config = dict(
    num_hidden_layers=15,
    hidden_size=768,
    num_attention_heads=6,
    num_key_value_heads=6,
    head_dim=128,
    intermediate_size=3072,
    vocab_size=8192,
    hidden_act='relu',
    norm='layernorm',
    norm_place='pre',
    norm_eps=1e-05,
    positions='learned',
    qk_norm=False,
    attn_scale=0.0884,
    bias='all',
    tie_word_embeddings=True,
    parallel_block=False,
    init='normal',
    init_std_qkv=0.0315,
    init_std_o=0.00576,
    init_std_up=0.0315,
    init_std_down=0.00576,
    optimizer='muon_variant',
    learning_rate=0.00142,
    lr_mult_o=2.0,
    lr_mult_down=1.5,
    beta1=0.95,
    lr_head=0.00654,
    max_grad_norm=1.0,
    warmup_steps=200,
    schedule='wsd',
    decay_fraction=1.0,
    decay_shape='linear',
    final_lr_fraction=0.0,
    batch_tokens=131072,
    max_seq_len=1024,
    doc_mask=True,
    train_tokens=913300000,
    max_steps=6968,
    dataset='wikipedia_en',
)
Each number is 500 + 25 x the weight over its row's rms, rounded and kept within 0 to 999. Layers, rows and columns count from 0. Numbers have three digits each. The size before them is the row's rms in percent of the matrix's.

# down: layer 2 MLP down (transposed), 3072x768, rms 0.0972, rows 1826-1878, columns 640-767
# up: layer 2 MLP up, 3072x768, rms 0.0728, rows 1827-1878, columns 640-767
down1826 096:478513520486513513506520523488478477511530509479512494511513509541488508508510494505486477528469532509516509502461524516444521502482499528531517469473483490476476494491535459530497488506503497498507503507460468495530498512541498460497530520446468500521511489528534474504523511464524535526532464525495514509485498473512512489491550472519501432499488519530521507522492515482515499466487
up1827 097:494493470532517491515482502508490489545508494503464504491485492471498518550513549468455517466540529514502467558542507515470516466483535474503502500521520473470500482497525447495508511556492505563479463485539506447478485523498523495463482504542501503499498509520537502461504468473514498504532475484470514501488498467490551500511511501490509514522500524470491446527498493499549480518528
down1827 094:509525535474470495496506535492503460507461540504492514490529503495479439488517437526510523497483469454509487482493491480512475529495482467486516479510517502462524514506502543481522495470494473497529519492509534562490492480509503511493480522472472496491493527482519449505513485489483479488565493475539501495495474520535495498516471479520533516515491454499526482450505469529524522482486
up1828 103:457520493488501491510531500468473478511447526497510513484536514517479511475515573519483487472565515467450528513475516497478482477531483522473508532508520498510522505492496480580517497522497495484514495478477549488492484520515494496487517484519495491472490500470518493501516509471496484505534453478483494512528529494504430480498489486431483489520497540506472511439482507478546542519530
down1828 105:487525562457522514489526506532468468511490506502492497537497520507521495512425505500471474477493449506529477485535559518493477440464497505477485473514486492486517525524502453473469507508501454511524485483508525502508514451500542514541502482490510519466499494546499508531562464549462520525508475511496484494504505479573503525511502474524540472512529508536518531491507502496505492490523
up1829 106:507487439471549466517489525503530491447496503481496507475494487508520538513541542489463520546454536456485504512525486517515479513473555479478455495504524517485503485458511516505515503491447521499487474487536469478553480499507457500537510483473526486479487517502508522551479526490497462512518501471529541453504492520502494513504489545496522515539504534489442509472498478502499496534475
down1829 105:529493463517469498543518499465496508502437485502494563491469468492501494517494517483519502529476497469492508486471489523493524481497504479493538524482496504546533504486509510500452521467538500535484528507533525478475453484500520460522468455493500492489502512505494510543491503513527513491487542551499470517546503521489515521473486540550536524520483517436496507429494487497497464473513
up1830 108:471501499483443537509508423509512505498502438499440497512522480511555466538541498538470505489480455504478521470522490504494509538504486491507455533503539518497527526466515477494525500478504499486490533493476469494502459503493515460488472525462502478495503545597480491487522489493457547503513475516469537520491490486527490551522499517448496471517482492530487524493487479484509514497533
down1830 106:505463473502486491479525490518478523509461467484522492506521495526517503555483474481482480467530486493565497516473491475501514504454548542494529466522473520437514479490488530500502502474509444496493490472512485440464520516500531530511481538533482512502502528450463471530460451498480541508463524484489468515500484576537465516473536551501477470504504496513489519556489510531523478475493
up1831 094:476464491530501503484509555490483496536482470497518479453479550476493471494482491487526522512482488518502456515481484560529475517470492488473520516491523492585469542563540445515504529492498516494535483495472504461506468518495509519511490538480500538480523519502493474481484476453457465554495505522495487499494448521491509503508540464506477462488533502512501458531492538472496493523477
down1831 088:488497548494489523527506504518470518454462525548476495506487439505557542491457507536472451498445455551495505511494466481475496495491526461502469502518517500490576435467500491497477502535510504493524482512532519489533513474497507536533501489475469490473515511448487511519466556512510501454489462499532554569484542481515531486484479492491506520510502487475451487516497464508546484511497
up1832 096:507469470510522498486525487493532527515536479491483534524491454459500493462486510516486532468565479471514504489535493533469507529539467468497487489545487516508520522496514520488467511510522508504507527493527514524503504484465495519491527435491512473467516513489527438519477471483504534498526549491479436506524467534525468494494519585500488559481505491514480491513512497512502463496489
down1832 099:497522487456508472491501513477521544507506516500503490529471463516507537512470513461517515499467501562511490512513514486464515542483491475481509473551489484509488508480449485506552493534546485503453465529490496497543538475515497543504475483491541471465488509476470502490540490478517460500536540510502472494526514446516503545478484483538520460505500492528537515515492508451523509480507
up1833 096:478489521500502489537481490512476471537484529509507472514499507474487502473507478511510470513499521517524492501486519493486550473470510520506450471418517465491493485537479515491551451489504516472500469533435473459497505494518533498492518512541476464458521495495509473499468516504500468513456484474478486556498454470520544551518527485452475500486514522505481507492509475466524557479484
down1833 096:490522508495501490526514524483482482515507510501484461524504483474466498458509493517551480526451497492487504544514498453499533481485515480547465498514485514501512469486530493513517508508510480483488481460481489504508480463546440485519466520461504518509499499497502468529552508524524520538570556469532513545515466495474446519493507534466489453478521514488484508517452517505456483482508
up1834 096:507508549534519521498449532532485519511509513513526471504519454494524531466518496495480485520524466543499518499468516508474519500472449465500491495507499497481498487512458473494486498493513498512482483506474527539505526524474520515515505529459462502478486457488483486492488473534489503484532541513508520503495492485477475501506456510510472522513517501528516481508500505538491525473497
down1834 096:469495463485467515489518482458518512493504503495553490492508526523502480514488520512542530487486464501520479521529487537523506519458493440505480503475489506511500509514489540480527489489472483494508532512533496481497487476513492525531529486533485501483505526456510528540496479499484488487553468469504475537507505524529484486524567499492564479506490499535486508534509501485481477525465
up1835 098:505557547503454473502482545554466519466525506529503498490476507450492547496468496468508513517511535479544511486521535472475555482542478475523456522498457509496431495470544494509462496517461527542544481528477488560483525512505492498484503545491501491531494508499526484459482475527524524477505524513495541499509480490461542505511511517531551496524509499523514495518498532507464459521454
down1835 096:495489505456520484469518451448484489489512508494469523517513529542487501528509492482527508504479533560470522477471446468491500469511483517514506524530537474484496518501463523539485488492491506495467510453538502450512534494456466458490499534527469561487518535486541479497517524486483525535524509501500514508520515474457507511508491511545538490490473521476536480524483463451493510462500
up1836 107:494516515553524477505520487544499508491529506510495510490469487511503514520487494454491530497474459493512531476484499483475501540521522486551433536459485510474483485496461491512494465491517505526501508478515572509494570492495567462514458508462478480513439455529449483518546496512483499529523528503492536469494477478467502483527488483495484498547529487513490539490524523466436483511529
down1836 104:490464513525491494495489542530485521480462493480526434515498494578485492515488470505484548547516491496515496518436469493494490517521517546509538531483492496495532497516479500435472488526517499509525509557511523471459463493512513468502483503506510479501498517520480464479524521519487499467523549530482537540520491528516495539507548484512513527515474519522484511499515524504506511472473
up1837 102:523515503503502511504500512506457539545493482533489518454511540513499529477489519509529515488498492540516513447465522476498544513534492469469483505540410475470482498507486451546483513470472545492501481485479485489493506466497492516477481525544466486488488486511534499467515509481569503489541498509509481517496509499532504526465524502502506513480503522497464516469502520513503501516473
down1837 097:487513528473501474528500497471528499515492469519458473484489496439489487548514439486517480481508442471471498509464499542491460485533497504490505519507480490493532493525511500466487566512504483533508498472491480517506524495480499469543478510517509483514517508525565513504532474455497489482534436484442496506534498554477516501471545544501551521533500482472495531546474546520468534478486
up1838 100:539515559482448518477523468487478500510521484507523548506552515497518522544492474509499539523524413491517515519496502509496448486562529535466500508503534526532491506495483478444509484456479531481527497506462460506535513503493472481497482479475545553485472481486504535498532493491525540491471461476529474489495474504499517437488500502505476507475479491478526499525465520474488527467485
down1838 099:497460486483520513531507509497528488508502525530486528523523481480471451468547534496509493477500560498530516476510527503502511517531549496455520541509479483494521522488529476530454480526450462539488524527528468510536459497508531488484467484515485514499507514536505462459491491438508557519485484490476510519493478552472464470468485459457494518504559484524525482480525467473502487488530
up1839 105:500488512483487528495449485553519533503499491510550510523483495511503547506529490529477485505504495496514498461510501514491489514537430504445536487469486523468489481515493501463484510490490515538467479499519528482448499471502492528488486504525488485522489545449510562515500521491479558433486511498496494508479458519523503518489518469478532495529489478546553491452497539520496419520494
down1839 103:464502509489424518508515479554516491518484487501531483463510532504432493504516487484485508551458508544496489550504497524492534457469469509502529494490465493468513475472494534488511502507502484448554479491488497504447553444496498470494464449530479467506493502509526500509508473482515476525471527498477511482506506531513486486512514483495472553502490525466514467507505540480490504481513
up1840 095:489477520480532512536490503491494473461495518493506498486499540492512511498466499485532499496492473513498508510536459490485493479510459472474483528507540543571527484519479458499487476478488487504473480503524478504481497527513481485493497537493517556517560534510442527490524465492498472504496504509508514432480495484506506463481490483500470483521496506440482512497560463435499518516467
down1840 095:503521481506501485491519502512519520489460464507503514495481489466493495470502480463475484470501500509536519529485565476499547468526520470487459493527461485483511494498479529522525485513440466512481469530488546508507543488491493484488523514551504511510483476464533478487458518482535488523452535500509523514548530513501493507506485552481525482492496501549497480560494481561541511529489
up1841 099:516513563480555519497486484492506491501490517530478506475504480494475500502508472475477524472480489472473523482467549521521469483481496431547466459487488475527474470466497467498496472521504472483488527526496505505479534487472444525558494515497480475465480470537504455524470423487510531475467532513499491513536503463522489469473506544540492535504540528520590514524497502505519536507500
down1841 094:474504447535551477517542512521490527502499469501515581511489501512493502500545491459524523500474481466520560515484547482471501474488487514461520492466505474506533519426517546502487531489474493476516495489556492503485499553507448519531486478463501516471473468472477493502515498509475498498541522497484524521484479465476505503511498491482480503499542528534488468546489548486519499469516
up1842 098:547513470489517529510493467484451505536477484536529474489467470531536456527467477482482502489491483518489526478511511487501500482515523512503515564459483496511459530486494546481471564500483510521539502458503473520490519472475523468527458445510520526481486471513493526482465499477465468450493519503478506485517560495475461490489499502504506488492451535516508529498512479457537521531476
down1842 094:478505493465499476528522464519515487430475496505461497465459527505459511517520532517485483486479476490508505453501479514542497462495486502512502485492505514488528499524522522545538481484458502513479519531519538492468487508499506495501486506476478479518503472486520501534474493499441488522518471540443487534517490545574524510471477499511492470464500434467482483456490489530524497486475
up1843 095:477489490531493506477527501484508529485484520491499497481464489513469517509515493471504513548496508519476510539524462497524480498514484496525511490500490529453506495463481490498526519542462508520503528462484453498493519484474494525535529475499530459497494497440496490510500497537508464501503537486469486484494499457504507511516491473503467529482504480495513560478504527508498506498488
down1843 098:508460555490533495468475551511540503506518506520476487502466485468527559515480549499522508500548520517540506462509499500507522475528511519480528508547500494479494567462494513524521503472493528506402509502474465512509484490521518523473493495471515501486515510515482502502503518487473514482495478469515505516450520499480489500518489503521490493455479537485524475476527446558515542493512
up1844 099:505546533479529503510464490518527447468497471485498492518486562519514521479457527477507486493505472509551481461460495501456504476532478483453527529468519487514533500518507471489534488516484447516492488470558566462488468491521515506527446525487520487502481478463506491512480516496494505527541496528519514500481491459489494499531513517465534479484476510489499531484524512469486468545500
down1844 096:501526521494518485496473461464533495515492479514451450494490479469481538462474452495503489488511544529493499501496495535514504512503492524505474480497526465526466482466527497468444493528473476486505513483473488493524523474484519489484493516475503521497484546540496519476528521460463530506477535501517519542522489530516498508499504438487519521517474503488502508501526500525486540478515
up1845 098:534519499494476494493469515486441493573464523479500494470531494505510504518516485497559490499514499509492507490534506503490507514483524515486528498479486514487477502481484501558550526459494467502493478553506483510481502512535494496487549536497501470546465488462511483549520523498481512495493443476483487487543497522521520472500499492497482504495562498510479482497501484471472472519495
down1845 095:454509479491483461520534476531509525507491472520488534483455434459462494459484529452505517507503494507472472507460497498504510555463512485521465515565485549530509498500497476495512490565502455546499489466516505502477517497516455513491477481479483505513467512513537458428491499488489505478532492456499514501523526516504535499469537537526507533520459471477491511479490500496517511473502
up1846 095:540514471499500518511504499551487496507518516498492496475564483506456491477505472458446450528474469552516492481495516457507502485471571532521477465482519490505494504519510491537540486513490494513496485533509570481486477517482519492497498513465521525497467502509503529470501525508498534526499524483519503517525467500507503519463491465477512471505538498538489480529539503528462519518486
down1846 096:530478504509508517498513535449512503499516477526468488500517494516491510497478484522518535472504471492565540489544480512481603534457521545507529512544463542474460543520475493491533477515489501484508520481484453488514472510511508492538455442508476496460550525505448513483494503477497513455444477493536500499514495499564489507518510524438463570495496484489554491502469500502517517498503
up1847 103:536547489496509531488470472527485474523483498518513485531515484527494516514497478560474493484507478497508505481532522473496509529521532485504465511497500520467481517511478467471499495483522519529519466547542503530504479518496536508466463518490516472503472515492555521525507488556490474510514475487496493510474443487528456497517519545564486515509491529511506507508535539495493466513495
down1847 098:475497540472498450518535455446511501478513525432461496506504494541498491482492477480469480484456518507515454525484531480483503525511533504536546475488502489495495506495527492465505490522494508502475505529463510518480504509506479518487534474500509458462475518486536483503514463464480485478535481478496455472575429559498544509534490493463500561494528510512475520443489464527504531500497
up1848 097:513489454493511480509500482527451483471526463501512473505476471502499527520484513525470520516552492478487552512517523515524498485417507447493498444515456528540534474503488469497502552529493492473504519545451560476486502509534553477470513503487512499481505508533474475480532510511523502514497513480508509541482503507528508473503487517538478496491481512458491505446475478446485456548496
down1848 100:523481512436451477498481493429452527495511483500497482507517502474491521492497527536525496500512467522504550551513515489478440487473490474518517485522488532528501491507492509501474507499499485487535543518453512497528499467487524514502517553492516502479469464513528487497552492478506443533485504492511495511523509451502464545450522488492477521516490476479511487512486506493473501466504
up1849 099:498513502488477517506478471532525485534518481479457540546520495507468495537518523485483539519459498479475556514508555478512515479503465500510522499522496455480486521507478480531502518479521496520486517479470486489493464467458514530496513525505494494504549471478472529516505481514502490476544566493520519509525472477490474474498499480494480546501517523478488469520525545499527502509487
down1849 099:535517478504498500536468512470509500464473490484520543517514487551509530524504492529467524522480483488481499505484533516528521505491553493520470489452463458488488488435523489500514486494466491478484518522496494495488525544529484551503497520468488477499501462505494509521542440503540500530531525497501536467504525490480489504475514525526520522494466539537449436485481513493547466470500
up1850 101:480502467555482499482504537503540473508487474534485490468476500503523499488493506505549523483520476474467541492505454448489504506502485499462535518493497480477468540488488474547493473493516514499481491526461521454495464538506529496515469479480484482462486493523511539502506530512488478488490511502455517538447497480489522484463495524493522509496458495484490474447495503461495506504499
down1850 105:500489478503455503503550531500489512509469499496519496507483482549508537468513499505513466522465512521508453484507500526481494485526489515467476523480510499507537509517512445466486511456557452545467487498433509477487546515539486444535500507493496458495509490455528476499514485499495506508507524452481491454512479515506544486481487497516523535485550477503499519470493483480495512496532
up1851 106:533511512520515529507518471488470489494512444537522520533521527495502463483486494475479469528477478485506531591535521523499529512489461477471498464500452524517538489483472476485505492479503487534511507498492515456461527464509515488503518492503525478542526541472491526516499516502490479512499476468495481529475463509494514523508452484517517497475471536526493479488539463496485487532524
down1851 101:487470506498512507495483523481498523482507514477495471510549477510473528473518495500493544496487528514557494524516505484519472530473499522486502505487484473494493523534475541530519490458475468522479469505462513479494511523528521477474543465486523504511490473544539480492498502508493483498490511459476544485494526476511502429460509502501504486518470485481517533535479529499502485468540
up1852 092:521502478517512510508478503512468478507469464468498542483461517496479515506541508465489474465534542483491501527489509449497460486491535514508520469499517481541474481495516515481507499487501488511495507489465467525492505503533519505491461499483439515460564507511518523482460462464518519481481523448492511526514552529566493503516508506524563481482514508456514487486522465501525502500473
down1852 097:484497538529488500489516535520514518529500521507482518530500554516463446528494534490469489485470512518509503552519493508513532520484474469471491524472534481488465548503519469513484516502557525482450467513508507507512499543503458519506468512493505481518464541470487501501524502506500476491418488462494541499510495502479505465486497484494452514537492557452492485498502526499502450480531
up1853 095:518519507521453496516511519465508499511525497480466499512500517469526499567521470459441508479479499465525508487512466473540528490516517475524494487516528517526529536507468502499519496491522513489477537470476552502474498508503553489520540483482512495462505550472496497426531500516523460512526507568524507500480477497468522521516535488557545535521500506525498479502468507513497512478505
down1853 096:520522500489506501507481508520491558505515487497504477496460497509493491501528477532517490489490440502509522521510487521519437468494527511478496512486481516517481476501544511508485525495509467541533503481493487499506508458541469521453475458475505465506501495525575497529505517505489487483496518432470491491491498457480471511563497477497470502548489478511464489521487490522517501535482
up1854 104:490502502490506510484510505535475458506508561526507497456478523477477509528481473505475472499534519512543515490496500450525528510484472499567495496523518503493540530482563473489491510475482499498516495492497545483472540470516472529523485514465483524515451499507495526517502509508493480493558486508479521514465507528476491509500533553504516473517449518517473490524473487517505477465485
down1854 103:525529501483508489519445501493511497502485442475493521516517542527520502517538487532526454476519495469523499486478511492490479488492495523496498494503459472513463491532505526513519485517503510472532495515491508509512491519502549500484540500525477495487491528525496477493472508523499485564510506531515512472497497506490548509480538469515523530494567488537483493500476532501501513489484
up1855 099:504528527493513503525473498511485495490512496521481495517497516508463511514504497513522506498510496516491476500532462506507489486479476552513489483489482473510501451519536485558526474497571478514535516471516444481519488531541519506542534531540513532547504498511521500481506464516545497513523511498470517510516488539501440489518484488547544521503460477501484497504455512516521408467526
down1855 098:451499486491519513477481509502554506489522484484507468519485474477512503503515524490477495512519539516433496519519531504510535523508537474465580499456432481499516476491483447502488474496495527514487469521497492545490481531469511505539520505458537498454478554501490499495529508480453478526544460487513487457459504470522501504498512448503517448509490514489483517493511489461485506497525
up1856 098:525559511484482515492500498547528484540505502498513471516506513500497509512498488530486504510522485502508450517509518463493540502487504523529479453479492473465470442538502500514529493498495536491489520514499485480507524448497504483514501500521506482495548546492494492523526503507521500496524448463531477511465534540508477551486484541540470468474516512503492492494504498501514519558523
down1856 099:509516532485500451499494510534477497434467543470511524514511483476490497500501482468504495503487475445519472485525478475504516494509454542503471494490495552474514484531496516492476471519543498444486513508443516467425479519525479514480522502510463504527485517496511458434477509467536443501483469475498464523477532495519530511532485493510510480482478496486507509495476470530501479497479
up1857 118:455530483463495512502455470501446512492465506483469466507529525558493554522508505520474470522516498469461471526523456520513507464465455439525473501486511463501485480477523552493494487456474476501483460514529488472476534475533551507529536508479460499496506504464476479496502500483490481502522484512499498482448495493506485532527517537445479485491529463528490465482490498559496440517462
down1857 108:494490505487544505514547521522541477521492493454444538557498513499491483500485513498503478496473492547505485482483497508538510497458508479513514529497482503512504488506462512480505524464464529532500503490430504548467479502525504530493492481492497499486500468496538492507476503475516499504507505513496506543515464493494459546512543492520506454466493483502532475495495468478504492512460
up1858 093:498510496517497494476481511505494513498540473472482535517509498501503500521491498536460511515504540505489494500503481490542497515529482468522493474523502485433485531511462522504505560475454539497481476497515529466511497517538494526522512481517523504508538514532522547480535506480504464516528491484496523478533511515478493528470500514485542529499499499464493531515509504484524438482473
down1858 098:520438453498480515491478498515503500457525519533492456477467504443479470458518462509487508494493447529506531504459507558513534499494519545509476486516482520506487424473522554488477521503476500504486509494497492488510499511503516487476539523473474465508549512470507477521450475487512560515601479467520468441501526492523521507495497470534496467487517508488451508529516487505494490503517
up1859 098:516526550503478495506505469479485516502499505521501474489429478528509482487478447521469525503499503472457510503541473475496487515520534492531483544503490535498494496470512516508509493542484491463479495528524449519495505500527514520535478501501498459487520519475532469488537485473524505491476511472543515506507516518520510531493503495509464461508503539489504504497487537496523476531487
down1859 098:492467465469480507524497480454532463474523519464473561489471526469498490480499481506490510523459481519492484493478487479538494501483517497530502444560493459499504451528485512449491509486491479522485515524486492550495483547502487509527509499453491478471516451517496494520490492558488484508508504522498487505473508533552526516470456468528476542475495481509526523516530506480500504490520
up1860 096:533464505516467491480510461451490528498513512484534441508480482521515507501518521507443511504494579549477464513499490467545488541477520512517502495499530537488487502483467513525529492518467495481467491508483491501482488477454483494508471478466551490553497544540505563457471498496484488483468522508473533499503534512481537491524514475464502492529447483476510497521519481458488484504469
down1860 095:524453470515511495533521477477501498487504512540509454527465510506502501525531475497528490544507496462497522530476533514486544484491544509482507469532507539526506525476453545478496546462520483529496491471505507491529515562492515532507541437505485562496474494492473515504515487500523524531555499512494477523501455499533551546555467532512503492470519488492506560493510482478509495497502
up1861 096:504467518495506491531528569470525515517556472513442493506490495480513498492490522506501508502530540506500533498510519515509545513538491536509548499468510553507484480495483509492479524462485524482497498460510548496483465476507507530480508573469473511478490531479484504499530530497506477480502480519464507481497490511518476498499453518503507498531550496487531484497513501470511507491514
down1861 100:536507468490479513541482470481501476496485533507520495489470471497463520461480529509563498504544506531490462490500509514480527436494470527486511512525501533516509487498551463452468501464492484470480528478503514537526518500465461480523483529502498495514494543524589516496488449472511535479481497497506467510540512535483449506493474463459539512444484498499502464556498519559507478547514
up1862 091:511485519545468468499545469446503457501495470481472511462495482516462488512505509531535513491487518528497459469509531490468498561524518500486446541471511489480503495471491530538540486498516514498507434488514504480499517497518526476440549506534486535485493492508459513495461484493491510496520485500491503513491489534455488525458518484429493518494508516514505486472487491477480559518526
down1862 094:472502462521483533481504471510499496508482513551482531504555528501513479505507489479478490546538476492432495531467460521484539527504520523482485524464477467490515488471529538487487518473549524505475491509549496493490474502498501495480504476527475508517507466488513520493521458480504486540565503441510498481554486546513490473512489492505511497511498524512458508525478480518513519494476
up1863 103:524469502480487489512507508476510452513487517488477537478479492506493536470534501524513513480521518484517490522544399513479474513461492536508486522495494516479479507502486491487528483520515502481442500494513503465509542546520477518478480483467484445443532523517534484505470529482459450503540496509519458457496487524522482538509495468475463504512497508547469494519514519502502450502490
down1863 105:531501505516499538462505473481507524496462472502476523474516480480506499523517442535491502493501496486498464490531494509492555514481494550471519513524487503493498561474463490529487481503518505517468492506469463496549501504513480539463515462471488503526502444483490534543496511518472514500428497464524541489525494482480477509475501492484513499477464522522491554505474497544471505560521
up1864 097:504523524487549518489508493495556497486465461498500493527527451515495520519491497526509537480505524493478509469494497515483486548470547502535498516533530455516507525458464454493496482511490493486483470447514513491545476485492521497509480475506484520496508528498493524472506508502515497511537510477491486494526521497463525482493501501470526472492511564508499524531458508511501547550523
down1864 098:492492533527468504507526533481522512520499490528520525535504517523525481466464466486500463501469478470519478510511548503518477477515487486497502479467474512499521502503456534549488507490502557508496490528538493492505495461528492521519474525512502488483492471494508517506527527511470487552496512522494451504534495522523498511524495532528511527443536503457493473510504504552488518527506
up1865 099:505491526448501485501535531463457485507456517546481480499489469489470518512522517425520507495533564525486491518515437497479493538483493479527485530496509472472531496497488523486522505517474535515517510493509501507477495495516505486463520458526461516535521480496456497501555524511469469523480508466458502503476544520436514499506450502491505479489503497486509525510538482465551495539529
down1865 103:477509541517521482531517483539453516467463515536452515469503508533526518489480518498510482511552504512515502500497505501489527488485526511492524525463506465468554570486515522516492525446496542524501516529541499482536483532498561518461546530473473472501489505526475505462518520503483503499439461491495510519529514503506500479485535518475507526462497478457507481476545495509485516505535
up1866 099:492474533461511509479503496515532507537533516473502528533554468508489505546485498461521516500538482496487507451486521493491514501474496524481490510467492462511503489492521500471509517502492512530507521492497490537493520475453492495511500450524511506500543465473471489497513492502494510514486485473511481534528513498494481491513530448503500467550516456477468462455504499512509471490495
down1866 102:503484493489514480498511474499475499500517497488500505523491523534482479529464487529521482516454488519529533463507475490507467557510495462462558489542513493487484501576488497522510536512560480482486512502517506496491521525494545523498554521486451520507497541548507491494488518489468485504500475504469546493528544488493528473546483527548499486461510542549511500514472540478509522477490
up1867 094:501492543494478511552538497506500475467481462522495474492480535544475486505515462480542521497508531493479503473484509506485501536527525507487505507504513511486533474515511482477481514534516508499494457498467515493492480468555455503495477519495496495519514511547490511509473529510505496505523505488519504477490520497517518488469501519474491523520497552494494515517455535482479510530525
down1867 095:516482473476524502489473470517467506465468554505496526477491469467505481485541532464482484487492514533469490489505524484511490502474510502508506499531486493501488467553498502484510479523504515485512454524485531531493515459483471516482482518505529488482516497509537442474504523464508524486531509466510490556494518515476463512558481476524486440472477476464478507498542498492496514477492
up1868 100:504518469466477472507549503537518521528509454468507509515496529525404450508507496512463484524453518555493488467518549528494504520497537552507493534543517469518479483517511516506487559467474502466497441506477467529498509507530440438498529481517488468544483489511505537572520471520498517470560493538478553504495518511461503494478472486543501509540486459510506496479492540549489477478472
down1868 103:492513493521493500481475462472486517544479489467505515550479513495491441488534516465499532469515479510514484521518496508508526521492522516513466541490444480520506458499495516502503501485538504496504478554538506500504434497492494513492490478485521499480541479516496537485475451513508452514664477467484493533478479522467513518490530526506465526465552472466514477498515513528504497452525
up1869 096:522521506503487535473499477546567493491503514515480511545574479480488502465526481541505499538543504478484544476489520511511504508524518509489516513475455530520518504503477524526462510496539481501484492550499466452447494533510492520517486508557514479506548470571482488478501484510477499526474469520490526515524477497499492462459455546505552532455484501503509483478498509539480460489509
down1869 098:457453492479518550516507482494507499506502499458471515496523509505524514467525507497491526521521508449478456498540500510531463483508485467412501470494517504542442498472521486446535477510494444529502507471503502494549447457498500484495537495496496506523430511478498508484438485488518503453504513480539521479486503504525500507529538520456510514518498524524475509516481498486479470506502
up1870 099:505487497448546442525502463490488515480509474528517486497472442494492468508512525512490521518481497517547546515439462478465572479504485518500517479511494495478490485523472540515510528477465465505485533528469515451505477472490521458509529490480550470482523463473476492487526480479492541476496505535510560493450514514479557469469494500483476513461486512512484504489499488458530505474504
down1870 097:478456456487543466490540501494516495495535490496462526464502466473523487468503521514518556550501488522513544473502533513478492500444497490545493527485498522514497514517506549496503504526445519522444501516471480473518482496494488503494495477504495493507522507506499511560483550560486468466498498471484526464509462516481513497480488501460483493475528506503495515509509479458511509452511
up1871 102:531483460513489490497539515482505539538452494523506477479473465514472546503477471501513459485504496488510491449524532482517490527474475505458497531478468520499452489516530529519533483474497498482522538513547497536516516499485534505471506514507481520530519501487524505519495559529505482475479534508505510510522512498546469492522452480476547489507529454491514544518514456461486511456500
down1871 104:503497500527464499454530512518474513511484533512536526483498524485515501489483513485467538493525527476491475459519481491519475492502454443522499482504549469526471527504479489496479528493528492461502519523479510503503500512496465478504495511494498519481498505480493553502499476485467474490465487505461527497515491501493533510523452456560507507513549494485486488501520499494511485488505
up1872 096:517498509501535509537528465512502467534476517543511476502507433482501548503494488520485506461497536511486494479491531486483476544483531478524491480540465521471519502490457478486487443507434487526504515528507537478517513526495474509478499479508438482511467487520495506495542507486491493507506506540476525466461491487484508520478533508517510506478473510498504515522513472483462492518489
down1872 096:497491525524474494512486466499539505524490522471483524510510441530477469470490480518547469486505479533517484498503509472516493486494499500481533508513498546470540514484525481500507549517491490468477512542498473462462499515449492449491477505517508485515511500511507525507521522495512482512508535461467501524508483521462505543494545522492445456495492448473510478433504422490488500520495
up1873 101:513519512515539506481516504498487486479514496488527540516446510525486501492502461514488498491470530487537545531516543457514487495501494514478529442502521519468483484514517542525504489504521496517503487523485501502490519503490513504501473483546485517506517503482464509490516510488539540508495557528455489513506500498508492511487514508549532543512503476511486506519461503509514511501489
down1873 094:525520511491488488519495463485529537546524451471512469493517464472498540501496524500541474496515506519480474487519533460514522460453538496470533456488500478504524488496541502492521468478513532488486520504501518488506498476497477471487546479515488511503482488522500467476494450510470501511499537460500496479524544473506567561507518514452510455511489529488488494532535472525487517501479
up1874 093:489492461493512495486474528481509510502513486463490520500512483504486506561498517483501499523487490518460466449543520540486514525476505488528495469492494483525522497473489515532536515457484489514533519485527532495480503493502514500526501499550491498481471478470472491508491557506485546476461518474541482506470478466504493474533520471462512494491513524464483484532527505453496498463518
down1874 088:485544509472448444490504490555465480479465494533476534480506505468552494509501501496499520517555525476545491478467462488482462511494510544479450522487493474486501470476482504523488456492514486480526502507478472528479489468534500458479497491453551518481508478546489514504516480511510494480523475521474488523518476469531492513504493503470450545504483494506494467484497510485535464485494
up1875 097:477513501481494525445523518497501497508541482484507499530479528533466519538468501529510481525500525495502519469506496510510484466479483505494483494516527489459501520547537522481495520488531437491502495477498498504527538510516467485508519498463521554525490485472492485463539541462510536501515477519523495509483492501490514483506476557537510488480479519490422530506495529499482507499467
down1875 098:527515501528483498500415514495525515530483514520516463488485476473504532498510501458491490525497459469540487490482531496488475464502520482538525513528519504479482503538492512569539532508482487491489523520428497498515466496444501502546525491541481492501467565546497431469552528508505477477482490480549534502495450474502475485533519487515502508487530535463538503479540512537457548454490
up1876 101:509498548469525488543528520530482517498465506518512516455501484471490492506490490544524524496484478546472506486465503524499498449526469508457501491501493480507466474498525528481516484468492495519538518489563505524543496502486525513536491497508516503500539491471518501501491470490500498528461539524518510498511551513509474488494509499493502479514491537523489476477523506511482501479479
down1876 103:484498494464491466545540466508503504472492500497510509480483509499459557487501422483523502518462500521478475492501482422467515492547492481518500481510500454465500511520482486525464548495524524510476496516508512473488505483481484525498471459471552544525512472491507476530481466479519480513482535517515472497491503544519460479492472515442486495519538492495494510491493522465512510508493
up1877 103:453492485481508479575501532521528515505541475542511517491450497522490501504514531535504514501462473471493492483528513513512515493473452489570503554498499471483505453514498454524482502468493511550515480459512495467478505507496513510524473588438510490542528413506523477479473453499501537496498481525518464501451498447496542469486438534467508507521507532486521462501522482525468495496446
down1877 102:453508521521479478484528493492473518506489508484483495532470517504534501506488502486485456504515503480465520510547502492514506510489470525479518551489517488512482515498473515474512528477511492471513482516478510504519481496453495487504507492548517521516498521499503525510489531529489468544565533485531484497547524489494506548508544487503523494453499489493473489471471510443507483470483
up1878 096:451475442520494515534515481532503555491502459496471534566534535469527482503478487520506525517526502492495453469478493517513543527464503514507539553449474542498512498510516483519516501526485487513492498480508465492497509515523488522482500552486516532467511538490482488563505489498453513485482485494545504543539481528520504455519491491561498510514520484458489495449507476519504474494452
down1878 097:506426501491459509542541467469499509480530530490498508499519491517472512496452495494515535529487479476527495513480565458508487521502477463465542506569519511521514485494514536487506502498539560474566488506492521547483511510506491545531531493516516495530482529522526503509510563489464526531528540520455480524512459479551534535489502511494532503504463496487508508507480520472501531517462